config.yaml
n_layer: 11
d_model: 128
n_head: 4
n_kv_head: 4
head_dim: 32
d_mlp: 256
vocab_size: 1024
activation: "swiglu"
norm: "rmsnorm"
norm_place: "pre"
norm_eps: 1e-05
positions: "rope"
rope_base: 10000.0
rope_fraction: 1.0
qk_norm: false
attn_scale: 0.177
bias: "none"
tie_embeddings: false
parallel_block: false
init: "normal"
init_std_qkv: 0.0381
init_std_o: 0.0381
init_std_up: 0.0381
init_std_down: 0.0
optimizer: "soap_variant"
lr: 0.00262
lr_mult_up: 0.705
beta1: 0.95
beta2: 0.95
lr_head: 0.00735
grad_clip: 0.5
warmup_steps: 200
schedule: "wsd"
decay_fraction: 0.666
decay_shape: "pow"
final_lr_fraction: 0.0
batch_tokens: 16384
seq_len: 512
doc_mask: true
train_tokens: 86320000
steps: 5269
dataset: "wikipedia_en"
Each number is 200 + 40 x the weight over its row's rms, rounded and kept within 0 to 999. Layers, rows and columns count from 0. The size before them is the row's rms in percent of the matrix's.

# gate: layer 8 MLP gate, 256x128, rms 0.0816, rows 195-201, columns 0-63
# up: layer 8 MLP up, 256x128, rms 0.0802, rows 195-201, columns 0-63
# down: layer 8 MLP down (transposed), 256x128, rms 0.109, rows 195-201, columns 0-63
gate195,096,166,203,160,123,151,142,203,173,143,186,113,243,212,284,237,186,223,171,218,159,188,235,168,200,301,205,129,183,175,204,188,179,207,235,165,263,194,221,225,177,201,203,230,155,178,197,247,172,204,268,235,227,204,184,161,211,162,228,156,242,299,237,121,156
up195,094,212,204,147,215,202,197,175,180,176,159,229,196,213,155,218,244,224,145,251,239,244,253,107,193,158,131,203,193,179,188,191,213,213,182,307,234,236,129,185,326,109,200,219,180,210,253,215,104,201,177,236,217,233,220,225,166,239,141,225,173,212,186,159,175
down195,100,168,198,158,254,222,180,206,239,247,244,106,153,240,164,144,187,202,317,178,173,158,163,225,188,211,220,215,177,186,208,197,246,207,204,261,176,249,195,204,153,189,210,207,238,262,149,191,199,255,307,150,238,203,255,180,267,164,289,209,189,137,233,207,149
gate196,097,163,295,143,225,169,186,194,211,158,216,121,169,194,282,217,246,228,178,170,223,137,214,205,313,140,219,170,212,166,221,262,233,200,188,138,149,196,182,219,190,256,164,239,174,210,207,222,191,258,243,214,175,191,181,128,210,122,151,242,184,188,280,203,265
up196,098,215,156,205,231,205,248,248,123,187,286,184,184,119,285,176,199,228,173,196,178,233,177,174,192,184,251,229,215,193,222,159,137,191,241,141,172,136,194,175,232,246,249,180,200,160,232,152,182,97,211,192,231,276,233,145,195,221,242,183,197,239,266,226,313
down196,098,180,146,206,278,189,110,199,126,181,198,195,164,222,237,233,157,142,221,289,148,297,228,232,229,194,176,226,252,145,181,203,207,131,152,197,191,192,251,125,238,165,135,153,179,154,199,197,275,161,206,241,186,165,161,171,247,237,294,180,180,159,214,228,160
gate197,106,162,189,160,208,209,208,230,180,197,274,166,280,239,208,261,200,163,229,267,204,242,182,112,237,214,174,173,254,240,182,294,171,250,241,182,185,178,226,244,198,214,195,204,198,242,198,182,143,200,111,222,215,105,258,146,208,192,249,176,215,237,258,212,219
up197,099,133,180,209,188,194,239,146,82,174,174,237,226,161,248,189,177,186,188,227,251,217,96,219,187,136,128,130,226,244,270,155,213,168,185,128,222,156,243,211,199,245,199,196,154,214,249,189,207,238,261,175,218,261,165,218,204,209,274,209,209,181,163,159,181
down197,103,217,148,245,265,211,191,239,138,214,268,166,189,195,138,248,170,235,224,287,175,231,188,230,243,205,160,125,214,169,212,217,192,227,114,268,256,186,246,228,234,224,209,230,249,239,210,200,165,181,267,232,182,269,169,167,250,230,163,163,228,252,295,192,193
gate198,096,171,149,215,179,282,168,210,246,172,208,188,177,185,247,208,133,197,229,165,131,212,174,137,145,177,206,103,252,216,225,206,242,260,230,211,211,255,139,188,180,214,184,238,207,224,209,228,188,195,250,285,238,202,263,161,180,218,162,293,226,232,276,202,199
up198,099,306,173,149,225,163,234,250,218,218,235,253,173,210,218,205,240,255,191,194,199,161,141,137,218,295,215,178,216,188,227,210,225,139,248,170,244,253,186,185,160,212,194,183,241,108,100,152,277,195,197,194,224,141,175,121,178,226,233,219,191,157,139,176,147
down198,103,215,168,200,234,192,227,175,140,207,215,224,247,116,203,213,205,137,162,193,135,203,174,146,209,238,201,214,189,211,144,223,179,260,248,223,182,182,168,224,126,179,182,222,263,266,208,161,188,264,223,187,159,162,73,134,183,248,216,201,171,196,212,172,201
gate199,102,136,214,133,171,188,235,231,122,213,192,265,256,219,191,243,192,202,252,245,213,230,221,216,147,202,205,200,218,159,282,227,236,255,176,177,222,166,184,123,163,149,249,224,162,227,138,199,238,162,219,202,187,230,208,244,227,221,237,221,206,167,215,174,248
up199,102,170,127,188,135,136,183,167,200,185,196,152,182,233,205,161,197,222,195,210,299,215,256,190,174,121,143,176,241,140,206,136,196,234,190,233,177,189,209,241,229,190,177,232,199,195,205,186,222,224,139,218,250,162,179,240,264,296,214,238,158,165,201,128,150
down199,099,186,175,201,150,132,176,185,178,216,181,227,207,154,208,157,149,174,182,192,163,213,226,169,218,147,138,224,180,216,166,159,190,119,224,251,222,251,221,135,218,159,164,275,198,213,207,226,238,237,176,205,203,182,238,194,106,215,167,262,204,194,165,220,147
gate200,102,186,228,194,223,250,200,186,156,215,228,158,171,171,170,216,209,148,220,246,285,133,150,199,160,168,240,186,180,168,206,208,195,199,240,194,223,164,270,230,218,215,224,213,203,248,224,185,163,183,204,178,176,149,209,185,230,178,188,221,267,287,260,172,187
up200,102,191,246,219,185,247,162,157,269,171,162,267,130,229,191,184,137,222,230,220,156,150,214,117,298,169,182,194,225,142,179,240,109,232,208,217,185,144,157,192,168,229,214,198,257,231,193,233,248,252,197,146,218,169,258,241,201,160,244,227,200,218,249,258,183
down200,102,268,213,161,176,243,181,229,242,199,233,224,238,195,266,159,167,200,238,189,234,195,238,219,238,220,167,240,224,185,193,262,176,185,136,190,312,251,223,231,153,147,204,271,227,253,170,237,225,232,255,130,241,309,221,188,247,157,169,167,164,166,178,241,251
gate201,097,216,249,143,183,225,215,140,128,176,201,198,191,159,222,157,232,281,189,212,245,233,250,203,120,165,177,153,288,165,144,145,229,247,156,121,171,207,192,243,236,98,214,230,280,151,239,154,169,141,208,189,213,248,183,176,169,184,210,205,244,282,217,222,207
up201,098,277,275,210,155,237,246,314,176,174,170,222,223,241,197,210,201,206,209,231,177,273,125,167,131,245,201,192,259,179,230,234,212,186,136,190,130,204,231,216,164,141,208,271,197,267,220,208,191,201,168,198,151,219,157,181,277,170,151,257,155,238,193,186,191
down201,097,201,238,149,137,207,187,197,142,133,188,192,173,253,214,198,239,137,229,248,206,153,119,213,192,247,155,231,194,245,158,213,195,216,195,165,256,255,229,177,222,221,203,234,257,137,211,226,175,228,212,237,201,214,183,217,194,237,168,252,246,171,209,178,216